config = dict(
    positions='rope',
    bias='none',
    tie_embeddings=True,
    parallel_block=False,
    init_std_qkv=0.0708,
    init_std_down=0.0,
    weight_decay=0.13,
    warmup_steps=575,
    steps=7956,
)
Each number is 128 + 32 x the weight over its row's rms, rounded and kept within 0 to 255. Layers, rows and columns count from 0. Numbers have three digits each. The size before them is the row's rms in percent of the matrix's.

# layer 5 attention query, 320x320, rms 0.0597, rows 199-255, columns 64-127
086:178121099103109158127101101067129120132133108092117152164108138075115147124182182135113113134110138126100089109152097136130138121084132183093065138102111161078095152141052127082088145148128145
106:122078135122148133156125125126081097063167121096095147115149129144116154097105102151087133146099075064148158175128109103078119155120143097138150138086148102113171144125217140154145083118112160
095:086113125130134148136119153088187125146130134157143056153125113188168156134097121152068118141089140106083169094093091170089143096146155070112169101146107091150110101142113070100144142139102163
103:084124092100129112137202127163115079166008155132123173105110136141162109125154127156151115109124102127158090144195152106164097134159144110166104121111125097144104199165088118166130154155105137
110:123103180107167130116165119116157141001155147069162141140144110094165143112111119120158182082091128116196128132116141121153123126161160094131141180136091090111050166126105175115097148116170185
092:109112119138092132130060131114174116144127137129113113117119155178116089127134125088117141158115145126141112088113135040087085100097126139079094180151155092138117116113083078108177166183131056
097:106175098145158173159146128088136120120124158082184071169096149158172168138109068163108139076080143166100138123081122163159119046136142122118151117150099136159091136158116129115110103114162153
103:176138131121161130132059057107135111150161113128199132135187093147095081136150164141133124149122088159122137177159146104133130160125141114146151102131145152103095157136151182119105117151134130
091:072122151119101068106143137170147166100099156135122098137094116103110077134078100064081148153073141140108154161125102183110076118179089147162097130097098141106101088095183131122112135135152192
096:152133122128153133187181102034070104135131114073125078145136123108140159193125094135125102144110128088119139133135129149100189121092144061064099133215133179159139096175146143157172112149085123
093:132156170116133114086134149138158131158083078142187129168133165165084128114110116128177133149159144140034120129168162107145103131134081163134089090147108094108157135093147152138087128133208098
118:166112121134124097127112114091085106147164093058086136141146150067119127158132153164163119159159067138118146117112131133109181152102125128125078122122175144089187139131116175136064132097133089
088:131160141155113141130120130078120101159096165123145088164098098172152090119095102114116084104083151088153097124127116161132116101157187181114149128169141135129064114126127091107158135139155163
099:117152127156098117146152180130177122113115079139112064126134141207097150091116147107159147050136096148109137127073214100152123103094121119121129079121153154131138180111149144122073147116187119
090:088082104143103141090073140092117172160134137172130179102143158131112140109154140119083133162221130143108156145156127155149133111078037106150127090082151158105185092068162069116085084108132101
098:139095112112131117104147118081088104101085195157085164129142105083149123133112060153138167175049092140146102110076123153090176126111145173131155163140136137111139161117193111143134158112119148
098:063178149163105162112140134154115141171102124221071168146117108068098114094123100050085106146121194160131144189129119141136079122195166102100077043139121118147081138121145125154146159067124152
094:153140115144134171127110185153145117196114169130142071092123143163142098139109147100095082100152156193093174018117101138127184071159101080107149118168141065096140107141077110166123153122110108
096:090149152086114138167145173095114134164123177144109091065077146175136126179123155135096152079146134042178116137128115170096103156163176114095111112121177137138114137090122127144200118147093117
106:123145131146132152114142119133151143170139162174115111150130165119132108115133153096111174073202197136070182095103100180098084108127129124061127091140210136113147098102111059160173152119144168
089:160167125116112143109142099082125109137077156157161125213168116047110115184093118158144098128075112120104148071118072136171088162194083140151201159188058134177101133110176234088153156121120141
111:123199116096190122165172104160146052145158138112178116157125149126168118158132135086085127097140076120127168100155163101138178122080129103104080108140117117101163147160123115107094147160091124
095:117161091103093141143139157146088099142097114146137143093123128167120104139192127157074124154212156129109161120148173131120116120033121091110089072093224113098109113118118067151218138178075077
091:109126143122093121174135147087085085133100114136136126106104113149092162140115192113031126129153106073097132176110102163087095137107084084117133146092127122142137088120113100152163119104114116
101:158153184147084127105121146140143116120150064094095114081138138142117122125131132133126138133122097119147184086114103172161111128130153147136134122075094035166170154134138126134113139083143129
098:132107164128164147166119162169170189121168123175114140091180127129113114086100134132175163154163178177122124148148153085127088169121085095094145107126193120096101109129137121184171129147131109
092:109124120110117127154112115139136165150090116147128177139109107081083055090089142088089156137160135090192128159135091165097084184087125159091165095116168123115127124114155071137150167108105134
096:130164171158099107114131128099133116150114109140158130185089110060145123118120095099193089150080105132148079136112109101197123096184166111120144137161091167112112096105075154156126152161132135
100:146147145165195130140107138168171086148116164123162082188075098120159130115143185104109131111138112158111101117140171100196165114165156147059140136205117176120129090142098139089118115153149104
096:138074143090134117073135115180139158104142142139196132061136125137216117048162126088120125124148145132095147174119097114132082094151115082156063143116137113134129102086135093115112123141092108
102:136170120131149079169160106139162102111159151072163086152110164133100104123099157070154079123133168124111099175158118145120091121168158102119173149114136124126140142101150134115171121147086165
099:158080114130106106109157107182146161107142132051125089099127102131169092077107156114142173123098143133105127129147109171080124129173140078099109183123132122109183094069138096106112131126155118
093:116155157096108135127101120139088158133094092136111149048118159119096091098063120138126155085119066026222142165152087121107134169084113129150086131108152076107121113138186137093155131124124151
114:108126122176115079083095146060132111094155154154110131122140106115185184102150074104147103137153136146137128151107106069112085146098116105134143128072131112131145047088187148146127144093099102
096:125126152136069098084086108053139116110129126155116103094128161117085083086112125098165146177101107143073143172076176135112126128161116126092149183114054205159136151141086092105031106137116170
103:165095087101178170113144069126157170137158134047171089157095119128176082171148139202080151052058051145111128111108150146150148175136143114156205171154118147108115151140131149085123161153153098
105:124142147109064067121116162090137098163111159148066174161127189087094160121084192102142114130172079112160129084085075119105147118095101109095138146123068121136198121112088093161110129056124111
101:127177113108119106139152136118119102170126123141105150107128140132067142171142135093078099133210104134151140151163134105120182145105115138115108131144122164100186114123101128162157112130065124
103:152136113156155141094162171178111130127111098146162169137133091176106108117144092097099120135108147074095148139097132105123087111127098054158118150102131088142113162119104151111153123095144168
124:083094141174120152143150138132161132156135131143079118134099158144093147121116164085127109171078082139137130143147082156117116149151087071119135126151085172128171171152153188146131183155153152
101:100126168182106123149165176088181126113116130112119148170106201125146159140151105114124151142192160091120098141080187078181171102073150203122056098158096155091115154118081121127132122106136091
114:074136155150108080149148146162170080094155141129133147124126150125185118152166131164115083143072086103159134140084120094112146115070114111122096131122111161149140109113132111144127186125093107
094:085194173165040102095135112146122114132187147148143180148136118099110114122143101174149166131115143094150133138121089115129084129089133115171136168075148051165115091055138134103135193126124109
104:081111137153090125147125162126093083157084141145070125130087122109069120113108105082099125111125147107162145091070101185112083135167161085083109141133145097087113069150098086155121069107144127
098:126140099144140108095115097167150163174118154151124106152121148167050087092111170131130147128166163134093163093161058179125134091131100180168168134101172113113150088148099149095121119086121158
106:069128152128149158164128147073109120111143174130093119130123128143145124177069089176145128134077093138147137123104185117111191097096134100127153123136072162168138114146190174149085174093119090
101:118168115167139139120114196111127118121141118134141104147131151136171158163151183133129156165130136151080103166141170107181172086052145139116107131153108124130121091175092118133113065161147131
108:121165117116186173158132133160146072132120147144171114160105098125152084174135133104102161195082131118116127158131138165198150131115142160222095117145117142145123174180123119118174123179121119
092:204113161116123079132107116085133136137160120111121137141080059170171134185159174126088130104068104104142168150129108075109234124091129138117107127140129124170151132116106105145155144141122054
088:141131151135143074064058133147142104141102147136165178149122104146095109124159062051130138089114132162136154083094081176123144091160082133115068138089135114104146117095088119147109085083186088
094:141105137086116093170132083141122182087214154131159073034149139131213137098131136145107143107088107091104161178096165145080100128093126110157144205127115143113154111112164098138142097121176125
089:063113050103130122143145144183086131184150160165074177079142141136117092135146114076080134199162172131075160092111066158085086143129067119101150090115175172147151118123114098129182165145136138
106:153123112038123120094043148088078119132120139129120098143174161116089181123084171154138140101120090156126068055110098133149103121143135192109179158124113163110107095144109156146079164126166112
101:116140133166135045097113156208167120152135140173122123201103138161093106086128160107065134122168157115106118122110095118144067175164134109105136113125138123113123126109088108108106213184137146
104:118091151059121201122167085096137187071152192106144148130121135156173144119186094152089134117057103093125156193103156105094190117147137104173124181126149137167152143125156151095117131136090132
108:140151151212135174122101137145167148142097061111100106159098137141066107142158186123124135150093098106144182102127134159196062149097123210110133077202147122141117175121150142084124146159191128
097:081114148089139146139111123102116094112098131136104140126116091108132081175034118112156126181084136144191145119115146107122163158105133151151172098137110113159157185112190172125109149182066141
# layer 5 attention key, 320x320, rms 0.0591, rows 199-255, columns 64-127
091:154091045166142093105079117133173115089085103126153152104120097118150127130186138106125135131161094140082152127129120131153160141108110122132140135086135105146137132112122136151117120141131058
096:057136114113186156143157083086087124101136135108142134184156128085091130131080133113140140120088101142133156166095106162109135152130138052154135127110144121105167137156157111181086143149100106
121:082182204116118135196192163098130131089175163106151123173116128136175119166123072175109144127110134124141137111128126160123129067110181112098112201167102138162069026129151154075146124146114133
095:081157145116145086132146153143109120135124121132079107036171127118138121125156133146145097089088141119156103145152186079117155095107117080085124154153096091177145136122123059117152145089125100
101:120199098202080099161133111128135118082066056129082099093154172103081082117168181080149160114112111122100120060170131175122091127162097177149100141076118163120159146122120104099164130133165110
096:091194107041164169199169108143132116171128173142146107125125114089133112121117128077088172123096098124163095105113066102156101090108168188155124204149129162123076119185050136126141104123193101
102:134105112185052143123114197106190165138125134099073092102109094211143134122171078102157155104160184151090141128127132157107126110109122087077146144080141135170110127098111096116146156104126143
116:143141163139147167090112058134083063130176083170159125163174152112123161106141127164122077171183109145109131150152143135089149161082110086124148100129125175159128143158153127109087092124102145
094:106100128103075057122123108116076187139090141127165133196129102158098154102106139149106187179147134155154114094135156214146086108134132102148126113146048116147175097105116141191039146121142181
109:153109123159110113126115155078184095114151095098135072124104095175182126156108115120208117135126154116082185093129126147089171135108122114064123133149159155168125105113150082134179140134125109
119:139109125137159115103120112140141107150149074126181133119104187116106125080131198152143082134159127127110163148153109098163159167099090144142163048051142102152105166134165144088110100159105090
105:079091112128113113141086198195108133231152132142166196140123154111147113115104172107085100162138114128166173165130121119122137163156096134163160130107166098124187136118109134202106144143118070
108:125105084143082146141116181124144159148129179147087097104109087189139125098103096113164129121082159102132116089095087132147146065106161073128074095138092134142126110122151126152142128162154167
093:138105102240124134066095141165151126164083069146134113164110142141089082067147160110085125127140166147091108143115174158174118134076098133166106071087156135118144153113134125115086140130164121
105:118143119066160194130087094112104114154135108151157180171084145094179150126102133186085076182130060149141140170106103108167125177178161139151147116148105118129116129214163160093083094128089108
102:138081112094107088076146129091125078117172126139103112119106131183142123081123063121084161149125080097125131100123127117119110139130097122136150133102147148148152150160187065168174145112095101
098:095098138119155131138137135072097157100119140131119155087109105155133161137146123084078118223129148180102101130096143147146115116150138134104121109143120066077149109138090111105085181079140134
102:115096142111080100108101210153161172179099123130092117111140092145131082131146137106063201131112135111177093103149113140136060100117181110106155185194105128131107076080107126117103142191136137
107:139149140177159126102116151146162096079154074127104069102159101154136128167076102124160127098112149166147116075128132113122162105140102114102134101100124147144120099106134149096150116130112113
106:157082138160079212135125173115169185151147128127164139142128081192166066134124093127133132107117161130102086100120123134135116120113143167134126109160103136154086146077135159122148135122117133
091:185116122082085144113139094126172132122170105197130154083129107172133147101178156137165113132186171131148096145162148141137147190083090200172134048114157103123092162090158073155132105078099148
097:116124159149105108087073157140167104150152134143131090144138105072121115049068116115151070113136201158128184093171117138146104162121117087088164143110078147096095110116144147189099175164159110
087:086122137075154193091133120179121150106194111093144137171182167119150139129076146146154109139085139154129134148126110121116143143133092129133192132145111163151136175117116178107108146113131128
087:126175148126164151149157102107087112084139138076136095077147137143148109160141087113190127136108124151128148119096167154134144097171104121168076196158108157136125076132186162186115126140156127
100:168193142127107102133178092091114107135088158156114175187044108168113101118111123117118102170167117070136127100101130141101115122152198144140106114158097127099069119105112221116115125159068154
095:186135168104169162152165103127142142147086114117163136168133170047075171162113086136056096150117113190098100068125114157075074172147113168072116155141153190108141127132102161108096147121124154
089:099147125090135181111161104064078109087132132114168105097199135123146159160115137218116106191164092139181118101121144091164152149137211177105110069185073144127083094114163144122048157099157153
095:118129121132070109126111149151171092155105119131066141065065148169099090104171168075095135085162123166084119114129099110110100154104152133177088156070128127104142105139117135115188133117118091
087:171101129158109129105155104169165180160165127115115094102068128063088165091147170142147174101140137116153195119148132116089037141083083136133149076123166123079149093115145120114146107141146162
095:157136154119156130170079066127128105116100069142103155155093135128108153127106115134114099153107100136158078122152056108143108139163149179132106142144045160147123084152162177058154158159110117
100:104147130096110127078163154172131087083151133115167067108183073161116166100160111122188150120121169155102105075154131118123107123102129114147118160115076131136126112122101172126138106166150176
090:154102118102125111154164118144117091050114150108096099113067085184115136118127103160113133127129125132103116154199164116148136122133104111126071118189116112154089136132161129054139084206084132
090:120167108108183150083148049073135110131100162149124130136159170139105144073127057144147107198151095132181129080101117158147150124141111155150172125120139173119127129146136149125071146128132112
099:101208140172132130126103123119132113169100134195110121137076125074122184115201088138103159140120084105118136109123093086132116136116137204146088115093136189128121145113081147132135102105090106
098:161120087154140151094144067130104143146124171167177199121130126137134146078146137197082088140100065122167129117142151154130138140181172129129073102104124123127148149151126109100177078158114143
095:126066104144082081112110144091200106160104158148137149159123114194114115106136119130139123177149137110142144137145144146114108086096128105159130182103129091182155105073159075157099148104113086
097:122130093104166136142143114127122144131187179148163092069110139179194109149116107075153189158134149144188187131100167140135084101113126162181096116161148130119121080127128078184151114148163060
082:102120154107132239133110155115143165182210134149189135141138131104153128125093112103177142172080161135088206164179145113088162112111147091109164148181164116147151105100123064137193129117120087
099:154157144193139159148179111110136140105172061103144115153088159082088152185160110131149094127112121115101069101128136144159089084157077161144092158190077162077128159102118150149112139118154183
099:111128131101114137095166106150107121096105161160151065103117092159122166081124126104163137094093163193147160087139190155151102106137131119114151160111130092151136088128096102173130099126167126
091:140089112179144089141097087152194185185123111100157132189100150143111076070114174117082160092115114117108150140106098132094080118110138154106183098085112162150129166125092094061190186147143100
095:104157089133071145094089130150123093154136132139121080140144167165105114080150186114127131113167161206109144125127118166236125127110137122164169121111114133149097084171129126131143105188147105
097:131183142109121109142119119055141140065156112154108117141126164145139168110166120144120133140164140147130109126128085118155111110166132199173112093156151152132106121139110208116088170148077155
092:059101135127093170133117158125078173152155102148089115110121090137144090122090129114148174143131159125164145114148150230092142090119126098112119132138139135219138187099149100162086071133126119
096:160113201128125075134149164120090123152122100102122134067113136106137095142072177074128119089117104075128131186189175120157088107111113099113150137110118163149154153114192163115173109163068126
096:108120098088123127097085108126167125140173139143133099144137100133150164069095143116079164104100130166124143147129128144147046111105069112125169154092140151091165095156137066161142107079126087
099:095096117126100116076069157171184203145076112096113137093134167097109150142144135096103146075124118144114174126119100151101104118131076159152105160093165135139155176081130148143130162131165141
090:145106140083117123073099133136105096150123106134115142158200101123077155091131171139126094104114154124120116135118136118131120151063156140134120114136088158154175109111131138146126161092150190
090:177169108142126117106133126110166087148188062139116129175098147210158143196059111127135168146117059124092119085101071109128147117121083160198128141128122163108104108159129157155159112126095123
088:099091142125082118136157163110156151143099109137111152122051117140158068145152115129095151148157097096126126116174114105130156104098161148133097081151165084138114173138129123151122102119131115
087:114089088156106142139116059096118111106090104144080072147137151112102095117101109169134190089151104111105126151205169123144110135126075110129135125099110145140103081136166145088189146131142099
088:109096204074157157077123217088084116087154149084110152043175082119171113122089095158154169102067193126185114122143123086117124102110135116067112142191129082173149095153120123111112102098113148
095:049139112116059074176206161142131166070110147154145177103116089157168076108149117124135148128173151097178110163117106166100114106113153065151139160089179056134127130161123132180114067156124086
091:113132163154114189125148143165146076131175150095147125063121113155110137115139133168110096130147212135124135115123159140154090146123187181137092109192086104119104132115138148102061124200123170
097:121077146151120090101131166101164086078120076128094127119085120148106153112170126183152128102123095157100108153111122074155142122161113110162103155085075116141136059139118087160150162122097114
096:161124098156157108099136073152145136142075110151135137132100133105110099049168201131135078084086119128151192049061106127127123098122148175147184047056117115126120169149155103121128132122152145
087:162101109113132097073133146054121090096195077126159071187170124112140169150128113117108171151098103093112130098109123109125147146081150127116106108095154125126096145046140052098078069076127137
# layer 5 attention value, 320x320, rms 0.0577, rows 192-241, columns 64-127
088:171202169147098106179092102105098151187149136100167086108099125123142123133131112088102147132112120088077128093132081109102111126175120103141138099124126106100110131147106154081130114109117134
078:119112161108121067133125181125100184207088153132134155146095120169108095050113132106141163093122118091148157151116162115178122155154140093153165093192140175119084187106110167124115108143175168
085:126118145152124127140146126093079162129096130112195107088124058180131140104140117186126068135133124130111143132075093143077163126113157092108133112099128110126105104119146139123122120131120100
086:137120162109186090135092128152178124143133127124157184123114118101143096110153126121158135092140091086129159137136135115138160159154144255184130147136121147151105206087110165159104155144154126
088:074110165089133129114145130108112081131123086127112111166125093155152177183132129175063141128092096123151178135105116122071089133123088091172100116137162120146100119185179127099167096102101121
087:160146091102125115081088092123153104116193050148118101160095128065122117161175143144122114089094148167108119124092161097129140155045143191162137117133122125125117129192149152131117093089133103
086:079060137110103100082114119128103074093129167127097129178105176118212113141152141141115094140136131166142105145177148112148144094107108186180129128115108140194144145132109120103112111072136123
081:205181093159148130182148139179134180110115185135138094136146162155122084141099078064103108107131147181159179106088109182164096147152119141130168143133158114130064143111105156091152117147152119
082:195161135153154086149110131134162113188055156158097159159171144123127167154151063137103159144106094087141129146033137118085201129153068138124098149118102188139114114126102150149121159115150114
084:075105116069086134115130144160121113146134175093103149134119116123115072133128156141056106171155136117186075101152215131181148136204155097133153135114134116111120077152085091167153132144147157
081:123159184142080122106141191181172147072114114149122170106084108145106127111148153059108083113177165183101105073128119111112120104075123069108175119113147188111087079102114138074067111135163145
087:114064172159155119111124113108142170120139116112120097131081103136152117122123200111096149090081154114151172136054141155120051084114096116151102085144071210226155152086110161167145167157127146
087:091201202072094152108141129128152087107108115121109148127127164133117111124197061124137146063141144164073134095055118081181152162172146184155163142097119093103070125137113102109100146093164174
084:037091112093116147108198115124098090173176116133146132153143180078067130151184196090124125207143116192140093111148159098167181139079095208140139126088170065176129098141135109122078102114104113
091:121113174134179115139134117138122136103164167138143173139069124111126151125148080162082110192102168114109126113163151083087158136105122188117131140117174145089062147177147146124109107157117125
088:122093098125071174135112159112113078195124117190114124116078101172069112158100087094061105166141127135091153140125186119147134166156156114077120132134128140085156139173126132158157126189125144
081:071143103136098097116140150081051049134160127123042102139121146050130105112106124195127108112134111117159082132125189128126149136125123166142074092111160127134179167118155063149094141085106104
082:074184157101152114178174110101124105126141188128121118117136145151133096186146107170178081143144131108120155119138154150090163075107128153091180142168114105125071114208156148142101121065110186
080:097084131097120095106099179118113115062158133132089162130095101136113181173123059140095138135121149095164156111173124141092107115150146099105042143133096089165173151080112142163157121123126146
084:117162030096135147120159140114144146123093091190115185102141118117111163145166105115187146059120171134146130153145107167152060127189129084124122171144122105132126115137090112120127093157125142
090:128152146117123136146163094120133121109142082176145085124125122113169112174053195139149125114136094110093129172111151106117191122096066199141155141108095156205097136145118158145133087113102095
080:137118084091102083075084169187113145035111135156153063113134135119103137092122188159144138101138171144105162100163117106076128089128136160145155132128156122115099099177130088169126096107121151
086:063085150060054126127109108129102136060111113220127104135157134119128133137134150096086179117150089153119118098158146121114110126109102125120069090124112132101162103130125115123118134160079148
085:150102069123095104199133110087100159094111187141092088100141090119119098094160140130112157188129141096144094135126136133112206118122148146151139163168143145096158100114133104128189144106095143
081:103093068068096102108157118143102179028162227154150133150096114131075106038138184105159120105151136138151127117136116112130147129087192177117172099067125118117166082132092145144105171087123189
081:160166108072114157161096143161107066131101120150135080106154098135147115105137109130149077120143124115145177109148140148153106110103085214131095150101143197119111149163088112136153128125118124
086:112190079110151106156122147137102171105139096136147117092122170099102130107164113150128141093117144136136105173174127116208191101143193098102122117135150099158136161175057084120127149119149162
088:181105137191084132159105137144148093141183177112120145101147115163156114169071144132213092156100055121116152129195096113070128124117144079133093140106120121128148104150127163103149092130160158
076:093109155114136089162115132098111128078159112110133128127083128160063148114143117131111103127143123167143100126154143145086115147176102077109127150104114170145083110093151116154117103112114102
087:163134183119159192136156108126091138102085115134183114071139092105147120072120122146149157085077145099100159119128161143142155109131192123100099127086193121215092109105144118109144115185134124
089:149107093112131146150131165109146099071102156106134078102195130159128127065081139120127130148165119055073122116122136122133136093131116081107098116170089123166142121099106123209112170120143142
089:131081103137106152152115127128162093132123094163129128106109148128193120132109114095152217091127156193129172116142197192110156132136090044141135160105134150181145058138197128088115191122120128
089:163143156144083158139135131137167131196104157096166096152138104152138105171076138206092075102125121079068151149144078126108121108096145072081156139106038156121089112120169182115132120152128106
084:165146161175100091133085109127168127154075145170155097148155163156113115068133139180171128128158161074081103093037123138164157128162170129146172129110133093163098101151127132122146157196138163
089:103142103140118112159130161114130103140195137105139126175084099108069058108135137156163145112150095118093110131168170134186151124104135134090101101143122098151152176099121142137106074143124117
088:084135128120074101122197108135053122116072159152103099149157125126098144125135077144126173139134140147166083102174179111113113078104141190135077155151120204146127091167088122159155151130123142
084:146127188105105110098139023083161071153084131115107146145114095104121095096112106100138128173132147152137116102117130127081149171089091146092130091146148189108160155150202127128135127114121157
085:131114184102078077086141108145100133144093155125117128167110142125126134104121096120163144154107094141114180137077115104101139146148122156191107086138112136120120127138138160095082162156146148
081:104110055158138114167113121136108160072122110115142116135136135117107133163136125160169152117145138117194125074147113136122115123067082057095165110146145081079164099129097127104197184093134163
086:053069090163121115146140201139115167136113146137102112133118140124095140066167097113140121162117111179175119102102118159065143110184109114122143127088134146088160134128091130161153154116146138
086:136044093157128178187119161135179153149095177113113116133123113108120119118140133057191184133057094144177128111125120152086130136116109175134154138056129128149143134135148183158074096086124135
097:194108131157176115144060088122214137131151146108190087154145140132075134108114069130189159123135141080078188116086121122125115091126125078122149112140127185092142132068162125121140150181166114
086:160102180126180107124153138146115150139218197130116130210141163123080129156170089103079162158079117138141124086125076118212066153159126137130140109123174079094152182125145171163105116121128101
089:116131100109164133139110105119095091173148100191115142160094155078053095235107113084098131168201147085061123124126195079147118169119120186120171139073148060115117119149116120187135097120128137
077:132113161110164159089121142126161157118167113123073136189183119083084154215110130153113109093166132083126107137071093150081112138137144162131129088114095088131085120116161119093098105109119162
078:114105159113146161067116128119158116073122126123124131186130047086081155128095165065103113124119140083119142141128112108096090158164133114152143130108105182098149072140129081115143131153128116
084:105035107180142093125112079125077146149121154161084157124157175081110107101150092059082081119151117132138101181112135114182131188152129190089149115138156099092120118090127096132132093145134162
096:103163091096156106109103104123101137065160192136151153125102170127120146129118091152081090085146121163184108095056147109136197111106124224140178102130133141113101077140165115109101113088084131
081:137133136103167104118150091101122119081096114053151106149180128140154142128116145126110115153100088132154134100075060103119138140184173104117096183158188101138136145177138110178147121053104143
082:107186135118157116161182062137064123115145127115174134047137134140178105149127175147171155139057111112080143139149138102071148117075134142094142108117167050099108158207097116105139094086122139
# layer 5 attention output (transposed), 320x320, rms 0.0589, rows 192-241, columns 64-127
101:159099139154135169108135110164086148130110160180108103142159198103135101182139152161180134074152146113168114114130123126181073202137147170136074168086136142173196051130145125141116124148127092
099:182184063147137140183167141105086109105163095160115136148187101086122073179122077109152119169090061139109102125163153058109186106112183129127117146082077151167158148141126147082188123127123156
100:115145110087093095117129147197144146134131142092110156118124174062131131133128138137099125059114121098132101152118104101181123095167091120137113093166124117092096167103115154126133092227170100
102:094146080097059138153174166133084141163143099160128053175134142173176108203103132127069146094124153199156129123113110153172123193115154193076091061122150119075135158135169081037133149087101127
100:182107144199074134089120134144124201139152162113167131160167121122098126119131148108132162160129102127200114126158130126163126107147161081133160182136167147147130091080146099117113126131140085
096:127099167115137061141064110108156191163121212134148192152096124103110170121105064087131061100163123097209106162150136124139129203178130120139148120110148149187146182066148102148138148103213141
095:138170140132079142146127111163146125110129089141135125120118178112154136148103127107176143092169094162172154112149126076160118190112129076093226112167165107074141098138094142207092071163147112
098:104149167146168142126062107094091063090053095116137123144101152075134129169088146143171140150156157161149136085143167129139128032150166099121163127129126112118186103150160137122097149120110127
090:105133127108065180120140105115120182086103132099127136124112180119111094094059123103127105135124132124092113133120140201164113089120118134167120099166144102071143116087106057114109145152094109
094:164122175111177182103104143119072104096086129080128171150086111171120128174104121141109081067134115151168153107114105139094150167120117131126099086137101155173145094160139127104130161106163117
102:075094134167135123156155096110137107131139100107064104168190160210137127118162114175115154151158112146137114171140183175197172084160134131138060113065142106134113135126122137129183139175129133
098:199162102145151146162144111153140113139146118158109090119138109063143145133080100138172123153125112114085124149095116106108088097079153105148143142146152084120126101083132096118112177110141131
104:178093059119153160108104154159093101119080201142080181110110120132122179093160160147116133128131144092100111136150152089083124107073116088118119137138150143177144125125102105069110109169127134
096:161112162056117163156098098156127164098186126138200080124144156146116187142132093115191135098078187071201125144144140091070176222110190088130134158149141130136155170131094127127152141143053113
096:131164176101154124174130151141105088140071113128138121121185128076093144124142127124162098101133099159107087093132151163097126176155126115139089131177149094079165102097160150128161150075120147
095:124188122114145148121132128112172108148179134167119157145139031112110134129176166086102124088164114139178134102153112111147082114151080132098071132119120160136154139133132165120167135049122123
102:166129194154174121147149109139143158120154173120107172093160120119103100135179097140096129110158114168038143123096129161118084092143108122141204154157164146176114079175106141074142090153092149
097:048130125131118109128105090111161117147165175121100107123145122097093140118099114143143100109139122148176145151135079160167145102111132060112083150098072165137169184116085088161161118163093097
097:124083075100134125156108089108170120157093118124101063103152140100130115130154138124133145143114135138188181153098096103128120038073138157086186096129158103084099133092139081156089119102083149
098:134139116161131144131132135107172131147174134120109095095115186123143117090107173091154120136094162125106134094151159141109120076146110149102097136097159119113137128101136188181166111098148091
096:116089159156161146095142099140165169073137200086098108103123148116077116094135136151130174115144124110168110120134088173131122242166188111135149124150075108126088143152194148104135142123129073
099:101130165137140173170110060131118083194078163109170114142139133169104182187137102133102167165142106099130136110103178127130098133150153083137168203133091111122131085125123139125172082175123187
095:107191104150117100118125127162106128184152121073112133113114109098144143165090117161174061168169075144099117108162119113165119175133183107109125092155166173171148144107138183111105146127134111
095:143137112123148171104158152111145107124125123112138178121106123128164103150114188146142129167065149057144109093123107116121161129134087127162144124171147080134088159136160099131103110117109070
100:108126173125121154139091145160174109161125098101111089133165084121147161142065138073147123118143164090080095130103101146156134160145098119137136107150120134137152115129120082055102142156174138
099:164063152058123177066150104101122099106129144113119132142129145114150180157119089091116151121175104118069127147148139084116055077153141074158169079153101131066136128177132146096122164138129101
093:092138086122070145150109098086110135092146135058097073201133121134171119099080143173093179159176098118147159151144125139129151116176117074174185113108137129180166105066132158105182130157156063
092:103127205099129093115130118201104139157072100199098181122150145089079204135137123096141208130088155150132177174131113123138107174187128104136170124059142160108120164155129098186126176074123181
100:139153096108130112108132179070097166186110121105106156087144140137077134096115105129145091129197131141177116159099131132137168075143131163139138128182168138134172177153152118085089092102118128
100:093123168137126124143090112140096105114115160116148187135133183089133137172123101150159136153139185166121120081128127095145114144107129097137133148078098165125153173098166116127097113156146137
101:092141160115164186095133080084116100154167135122114159151063096104125111092137165185170138076080156167212141158141130146120139142138139147167214128107138160115113172096131127039154110100104162
095:155146130158117110099171131126065100137086077140093156113160134128072138144192110080112105111168142048130156140150099165149108085140127121169175134104146128098178181150087069144096185138151094
101:163127111168095161154086103162077170105106114168120104109170151133184098160123192146119209079076142098145097093100150116169153063138130109193163140111155091154123131141150112109164152119145100
096:101110156145145142155206100176115063132150103136126186153178151114173138112093074100106113163119149136176169102116135101141068168132143193122138119126114142157164143123164181108116147100109131
098:161125192124106102147133111128118118076068221101108136087141170119108136114079196142106126136111111126094172075151129107152184099131117135112168126088107176144132111157100113179127174119134181
096:200121128141179133109126153095184179183143052106143136127139119138196115138127097115153138094164107077094142130097120157113134156162130158132115133118117148123111138113156129135117111161095145
101:073113065107113167105152207167120091111083211156163127099071101161091185125156124107150159111112095126116075114146115121177147110166124153141149161137018101119177162103158138125129117128122119
094:172107127127106183108145154093102093073110123092149142159166135127117136117127103082144093099103148073129148142167191119122170138115126095126139102137164100127170109113147166128102138150090077
104:159143170157108152120077145091157104127123186132130108084093164083134109096148170118107134131085096166143112123140129133163177046143106142087149114172112118133049152173182142151103158215106126
102:144168133122114137119091165141089131076187162152188121113137189125110153175137113126159132145088025139105151150126086151187114107107131124113080091172120138167098102189137057147135164165098132
099:179111108106129149152084136122135099123091070122158147139143140131148098077147144148107093095130101114095088095107165111100143135092075148094092160202126128087140150069119180153160101090119206
095:034130139145092113185101181089112106124127168159116100072096136099167121146102095092071098135125051143127098141122123111101172055144120153117075132086112109181111125160102167092103165112137127
100:109175123151104140142116121142102120142097100090134143112121147097166112145156131115148208160125105117163161147143176199087109126138149074140153118159162164161113155117187110176068167125094158
098:190157083149136097153153109176121123073120128127178144072145089183160079113140170155131099175215106115152125099156075118136079138118057173110124133113115148116186152080116120080149123096072066
097:151135079130082123142100083131111107142144057115112102133099141144118103137088107095147088160117114152138124134115077137153136097111125126129142134095096153096159118132130112152171163122138148
096:180093150104113149108192196146141201131135094106075159078133140090166162083170114135108123167103125170120133100153108174113132142152124099172134140121202094150052091034158155146136113109111142
100:102098181088119183143113092110181112143096108164123112101104099126135121092148147160161110164118110125074146098075108126096117124126118159184118131123135138199133199169111128127132175092146125
100:151131217107134173125125125179114135101178114164113156105174103107100109106124127091115109148110113118055127114127061104120123166153170088054105123078159143182124192115106117149155078179135153
097:104148117169120139126118103086118144101157064139145201105120135087165118102092187172174126110136153104056129130163157143167117105097120164073144134148121112163144088072145176100131157159125070
096:164042197174121140131025107089143091207145158108075054140052170105152128072099141068100132133122167107121172079104119106130097193142093134131096129134078147118150067201184131085154095113131166